{"num_key_value_heads": 1, "intermediate_size": 320, "vocab_size": 8192, "norm": "rmsnorm", "tie_word_embeddings": true, "init": "uniform", "max_grad_norm": 0.5, "warmup_steps": 200, "final_lr_fraction": 0.0, "max_seq_len": 256, "max_steps": 4542}
Each number is 500 + 25 x the weight over the matrix's rms, rounded and kept within 0 to 999. Layers, rows and columns count from 0. Numbers have three digits each.

# layer 3 MLP down, 128x320, rms 0.145, rows 0-80, columns 0-79
510488526495494503482529527471499462495494551512557487466492495517521501498522531498493546537500501443491481523455502480504510491520477502483499504507499491496515539513455501479477479465498522460549528542478531502493484524476481531479465492
495541495523487545522513522471473509516473455490494502478464488488513484508486476474460466516507486511500481428477504509460511538536516509470490531503535526484467515464494481505457517473492515526494525505488506509497511561459510502510489496
471551513545470494499458528501510500533582520477526491495458500497472480494484469499494498495444479465513528481492502489488528438564504459453459518523457531493536508495536469534467509458552471534504456514479517472522516484497455496501497492
549532489511500529476492482481495488519458515490497508465487520477493496510503468485546508508487481539497506512504502498435493468496460525504492462547479503530566441467502515506534497523492515498500501446523508523541513465475451451517505490
527496514438498499527495477452545505525482513521496518475511478521473508494513482503466530505494519502496496478525470490549506494458517490522545478506516457481539519484471505498485491525489512475522489502545491502512513466501521481521533474
514490517498483518483512463549506496529494521496523497481511514530513500517489482517500490491511531523507503512468509513462536500483500524504523572517507511458457458501506502468478486543524524506511453435457506516486479503525451478538471496
531506483544518472520477504540482483486456518517509493539473523539466500509440526483498503443506513482491477475530494520505489453483489406523490515532512463567507480463492506513525487473498515553472488517480540515551455466459552464494533487
533523520542503490477485518517538494503498478478491452513517509485496427528466524487505482460489481501493505519503516503504508466478496497491489527521520477463472480534474492496487539551522504491528496519489499519496514491527518492533468448
520499524533546498480520526489504493465519503469534489513481501535493498489491481491490515492510515478493493493509514472519511499537479521490476471490547457514510451498531521495494474471488470456493478510473512494515496497467472503464518533
491482474525516469481494503481475506514488464509505527495529530500514503512523502499501521509472513478510509476506524473513493475501516454454487518474505490497521486530512484501514461471475494528501498515498484526560578505489475517490472511
491482557546505490476496485490499484488472481503513455497483497480558484526500527470473495539497525526508475524459500529516501478496529500485500500525483539477464477467484495502512473550507538482503497481459532516499483491518532480547503524
524514500495467458512510582539488487506488536517456550493474456455459552516472504515471474539529520506457546464498536563517490470506496500543477523491510479570493486559479549496533587430518482487459484475412525475485511465495458457520458503
470501556490495513480529500513472495509492529471476507462457536494492495504492463490532528478535497491534494533509521472486528537476565499483520528518497536513513525475502523523490497571511490520472533528510481473516469482528512525493519525
499477504532473501581507538518491494478504501506495523525495540519477506473507478504483472485496496474491510504488492519538464482468489493509504461482512511523502505453478500534494501464481488522533515508479491522454493491472513480529501560
521542504514499550474529496487520524517464467526472528477493515457482478523500468464463471489494490542518473508515550502512491522526530477540500543470538465504529498500485502522481475503437535475496467554535476512532441507501506462514492509
487509490469513489460528559493508492469507524561512493500495501463529482501447524495473485494537486465499502448479545506512522452514511496493498552520541517541537469539483478458524542454517438457485480494477561450499494442510512520496475495
534481486482530506490525459498502534541482561508520519488521498497477495488524466542536503495508509535513531507540531500449469490492523489483446469498499503493487495510521534538474516479499505510478515551530472522486510462522492496483472489
514490485491470491505474487509506496460506499523495515505526469505515487472483504499476481502505488526493517520507540504523496496508475481524474505512486481524495493491474496505518516495492515486479496453454492507477534514523515498511470537
481522503482520466531479518528433472482540449520507450535500522521477514479508504469493492507475448488537494540550527455486478510521508472459452450525477504480490459447546515513515479522453502503554498459499474519470535502533513461506512539
498488514515474481508521522469485485538522498485440556468473478509530504512475486531491510522485511513493482486501491500498507495494501488581496498465500531526460506511519494538473505496528514498470485525529480485490537469464535508486468485
515529543487467462482503522495524472508517515527502528476488519494485488529534518506477441509531486470465542487488516519464525497478509485483488479501503501509476461492479472526490513445481480503498495508494525494523431503485507521482505487
496480530451514477528530500535489520517523477507510470480538526524523512495532502485491514527556475482515505526502517523519484486510516524460547486493515479510515506523470491536509468507511475494527470539464459489483489501522519486486434474
543492474560525466503485522504502498494507492508527493497509495498477493442515551492455500517531528516510501500521495482514504467476523521481508519474520478547512476503521507561482450495506505514521485456497528499498469476473557576489522500
533518437487467488507489514469488510515492465508516480499485515523501497470483525503486515504464483492478462483545512503549469478505516531495467473514537473495502481501542526532490511479523469455497562533517491481513490493514495488521495534
525493478469470449504512503535465506457452505493486551475459518490462470497519505516541531516501471535477515497493523479509514512494538504514492486537520525527501472470542493506493502472498501485537455479504502486498481495518512493531541493
516505551461515486533531513479502497560505512531497491552464476483519538521497484485533513501515512491476472505512529518502504527451510485526508487509483506495502534531505501508526525512501496521532487519499513459507505466505506534515495473
525534513488540454501473460495476489518480494498499484487493500519475493468488478513521496520428513531549429468516483521529560522523500511540529490520516485527496500482481509482493475537475498515487503466538470501504480509535509521499483531
471489511470495537528515496508487479503503475503481494498483489489516481550454515500496536499517470528462509514495488518518531509532460516515483495480517541495511534527505508479526516506501546510485549526489485523469535452514509485466493545
497511490502556532537467505483504556485483503498488519508493490508512529468501532495480498510479537508513480516513529512484498485528487537498487489471530474490521477475515460488455515508510498514469534476516507525487516506513529494511519483
496505463477471549512522504525526517437512515502525510493508491516499513497485526510508479546478496479419524463486465557535505492522489474505504521478470504470497532536502451478535509503511504527500496483502462522489526481467528499455467526
492496500482477489494436508463481509528494488507473518482462517495475492520496477579487463494490542493548492534532540458500478491519509510506511475511473502484521501505523512481489469498474540471488497492507480471556507517524473492490485506
498465502494528487520480514471498536479487496505489502502525505488510464492581491471505500498446527510499525523480466524459515512521505472497508553465560506497523526482514484512499505503524516469512478491491466503503491526502518516533506485
543435499513492491518540516495495523504528472501489497505503563573478509506505485449506514533529523494497519467543466510531459462507493493517521469504478512484474533518525504506516471523496533487517500497508510496512494525477449524470500492
470520510512510534491509484483502493511514517533553541533484493467506468545502482455445508513492493512497477494534493498549473501532478521517479529539476488471496493521484504508488441505497453476498513556498552505541502544484458482506481469
477510530526516450470517457474501522495513457509519478499492489520482477482509482483472523501498488503485508498525522478497481469496477469501521518517481466481500488507523498489443489486451522537503492479521513462519533511494476504498509512
492462532494507547529509520465488478494526492490506555546571560511491500482450494483483499490551508505521524497456498498507485509529500508474525486497516480480522530514478458509497397455491490481516489501477491478527484543471495483475542484
512493500487535470514498472478509526502482510507509485488469473507492470484491526500502533504456504530510509515555492470493521493513506521489529509520493510516498530507494506510510498547567463481501499511494498478504441462461508476505512510
464493494500506498497494531480487506552476482504489476519485489492472478521470465506501477447441504494495487465530533498520491470472463463479503473516467488486510499505501545535501521493494521486506501544512479490483499510536486512498517504
504476446467470528533500514526482513495505456554483533519452533479534509504478502486474496517473518494494511489486471494459487510470491482526506461512493493535476504512518490498504526494512469503497538483499500499507450471490450496508488536
519483494485515467491515462529457461506500500474500504523477503487502548477484520475487492492469473511483506523500499460521465453504474494521503463519510494518512495470505473534515493524486514539520532514457488477498469488481534523503520521
511485485484502514501456535547554480479504482477485500524500501516479474483503528506527520494489520481527494540514509459482512505481479503479460508499526486538503510490476517493516474536507468476492505495514531485480541470496485488524493472
471530513471505488523490468507498552505523522492498499492479473467494506497455480495488461513504506488531519491505512466486488508516466494495486491517482535542466506487486498491485477533486466503526493499481484473479483502485543510472523493
509492477510507484459506514521489512498443486501495490513536553459449506460508491529470536485540507503505483530544522485556473538521497523518512522571475524508507489477491477554481489480449484477502505506490508513514465507474509516491496482
501458492429495482486502525515504494485485523530503485519516475488448515520484520505496509472556506504503468486482532501510510494480543526486504509543483492527494499538470511547508484478476526495493479489482474481492494510468519518473458484
520527530470479515512514503464524518511517453495539494471506523505494484537550499541533498480505502463528475553557500547517515487514542497531491529478491506494504542477482478554479473488487499498509502493534521497520473487484461495504528504
538504507522485503530511512463484509502461500484508494477513458517491493535559531523511533481507519566537544526535480522500495501486496512514473497455519471535495533509496542504518519520503504518480537460532515481483510469525496502520530482
456512475498516480484470540528514491477487515497489486483531484518488455537516535506527499528501497499460510508474488495464464489519455505525505482519460562510509505546514493530508511480496466504520526504457496472457527488523478507507551507
509455534478509483469532474491537495523461483536500491488488525495524474485449524506485505549471499492527536496464482532550491490515565549533492509510481527536471491509508508515474494519528518482497498485506538491485502522550515480473469470
476530529521476490486542431510518529502529481497493492489515491490515568474468493449437464438480465530515494531480478480555494468531542513564457478494470518523478465536530532476504519484496486485512497527484494534506474465474491519533521551
459492514438523535499445468480535493510502472475527505494463525470488495540527516484510495449490530493500530474495473497539539503505515517477522485502461463496484480439458509488484544519472496520545507468496536502506486472517467495528486468
480524519474539512506486492515500460504508460504482507514497547481460493461504423490519550496441483442456510518500503468492466485539510515497461533427492511470519487486495481529510519469529489490511503516480537535498512483503502513505471505
526545478489510470485511479486484487481499509461478506486484481453531560513480500470476547496515534510509465509491515493495511497495454505517494505507482498497556500504465576515466473496483516481526516511523520483429489538514513493525455484
529492488508526475486491502489496521511470513516515525470478473483505485498511515470536475499510511510480503505481519446450488490483533452475458487545472510517537520475484473477517540526481495490499500484532534523484472455530513508510532518
466494517528497511458465516491496535520530511474516514480573520482540492487498478514517485464481509502497522476526461523516548476497496522484504491478512545477471509482515479577477492470480519539519525516483531513491500481467505460473476491
517518469434503503532534460521497537460517515530519471472522472490514483513504475499504523492512487495481467514472487507534489471477483497461526471502462478505516477518503529499522490521438554494527510476511498456490534514499484464504488545
546471488460475500495534548452487512501472506512503519517473528424499506470563432512502498512497543521528501541487493519481480509508481473472493523481517482499512504501457511491499512520511530537480449521507501451473537542532485497501481509
489507481545486529487517492487507551488455515505460496501530480446562485517485503472458480531516536511513500478492484514492515524502438464517539508468502525450501458478482496480485504473497535518504498515488509514470536509498507512454511506
536476506509523485512516467485473503515530501502484493508500481499473493517485526507466505485492552490517499443517545506464522495499520480515517442512485493500479495537532527488503497465506490520490532482516500490500520510475523504509515470
461508464521507468517495526481525499468499498485518552483467458528524461480509500521482496484498502457454438486528525531516504494457503489476472514533495526516497520483511480487496522473489491516508515462553482566529509510504489473545491432
533519498485490491486531506530471513520491509483520517502490539443499492460568477501489511532547502478478503539513526508475476525497500454496481488489508534522503527472520460484542527489517483540474508528522449519549483479507518456515566522
481468487502500560493499498531462491571479499480483476500473518494520497521499503493506489485545469462462485532510544496469504550499463515525475529491480494451530478476512477516521503502437492499545488526495507517476488490493528491549508501
494501522487544472488524470476535500499444490504492457471490504493495494467549468460538519511468512481536493478516469493474465516529496508529482481496516483533499510512453484518421546516488514496464540463518498493491544465496503498509492521
499497451512470476526512460506513492516533517538504472477480476496501511514540534477503531430511521519474475475511489489503485430459544436512530441550509525498448485538551482473515473547507529472516472486481469502482472507510517522483497501
519484465467495483526518546509507532555528488523508490495500544491514470486503511526460516502511511559511518535480481483477511452513475465503507532460505499493474468515505467562501503554502511467501511512487462563498482570491480484515474509
500504500470497494536468492508493476494456515484553523470515438538525485482513460469516488495501531528503493445491446497493477510501510498513520500460508507492504496506507503473495492507495507513512512513532512487501532531534518499465498531
501511522513493509482454494515502438481517524525497475476483485498531501552506514499513478553461487536542478556488485527487486500520500474531445473502514521483478478486493501531496479486503488547493457507483470536495504498537519506476501520
525453524501484511544465479491496455514482497500504500477494446533457502487496498569495486513497480526496498473467468515506491518465505527537512473528534491489480491507512505448533498493472466506511471582507447513526537477482509478498491485
475467497490492546501479506499534535525537519488499516536481565501520508467493508527510508468496515482495502478513474495526526526521507461475488507520516511544481503453529480480488464486505450485476484462485507526490443489502479494512480488
490506547494519500528506470451527484464505514538529505467470517453522494514507510544468488481482499505491541512514491478491501486549479494506534517528505507498486469560518493572532526486473533446503487531491460527518519467510453492480492503
539502508504491492481520460471474452491472516523480499512457523507493489504522461506471488545519520528524483482474541462515495509547490522482507490488485506508502482502467495501476459517512487503554500459493497468448497528496486498506445535
524500518429456520435530464477509501497520512492531531494505557497494473547481519515463496461460478517504525496484512476532493513474475493486503507511453512500497495492488484493497494518515512476524510479501500505529445524521500470511530476
508541523475469486494475479528481491496528473522514502507429478499484503518513495521535511467489452469468543520439502480500509489484463531494487514505476505521490536502465472486487503502514523471484559506511493530470508526509556498488467515
529477483482542526502443535517491468498518470552526512476468490482494461495523471497516461506490460508478516478487502504508497485475470517516526534470488554508509481476524468522502493506493479554479481481511494485496491481537488497532515510
441507525474550500511481507540534464502549499489471516495480474516481497495499513474528501484464496484463493511497530502511483497524553534497482440478472507481480504465542486452514476539502522473508497471489465476526498527515473540511498517
468529499526455496510550459524481529489499482500505526491512493489512520493425479439446494505501526478512526507475540477481540527533470523459458508460493462492508524539507487545491488531527512519492508492505493502501499509511499505490516505
510529495499496503539490482500510537503494498493502552499468512516487540495516536480489456519495513492492534499521533476435513503423532476492489497528535447488491499497541519466515512483513495520501481508518477488513496492479529522490488476
504515468510521459519506491501532483537476526489456521473497524531531489487537485496514453488490512521526500507443460473517545492533521468546492452525489478474517500493494493516546489514503540510501476530504513484502485522474515437484498501
509530488537516499501522476536517549491504508502491503545503475512542520527523490528470506509476504501497479491525456453475489474493485485477491498499502506509501424493475508483521463441455520498531504529516492507505466491461518499537499526
520485500537433543474528510504496524485511534515467483504496485482504485501505495486467498520540481444481498507482497528512510503530514466504505472500490495470479486521488501516503489507532520487483526487522481516527486495491502503487514446
467519516523453533466498503538467537494492540542516500509467497451470473508512508492508489561486527521500530497495529507482507463491531523528498513521507481542528508510497488490527506488513524495489519514523466524503503517463471566511516511
544521514530495467500460497493498523464474532491507496459506478458470502531478510479493489509480527494498500520518511521481496527524492496469488545551478555530515552484519500543504525501522457530469486503475510497512515470451477434513513508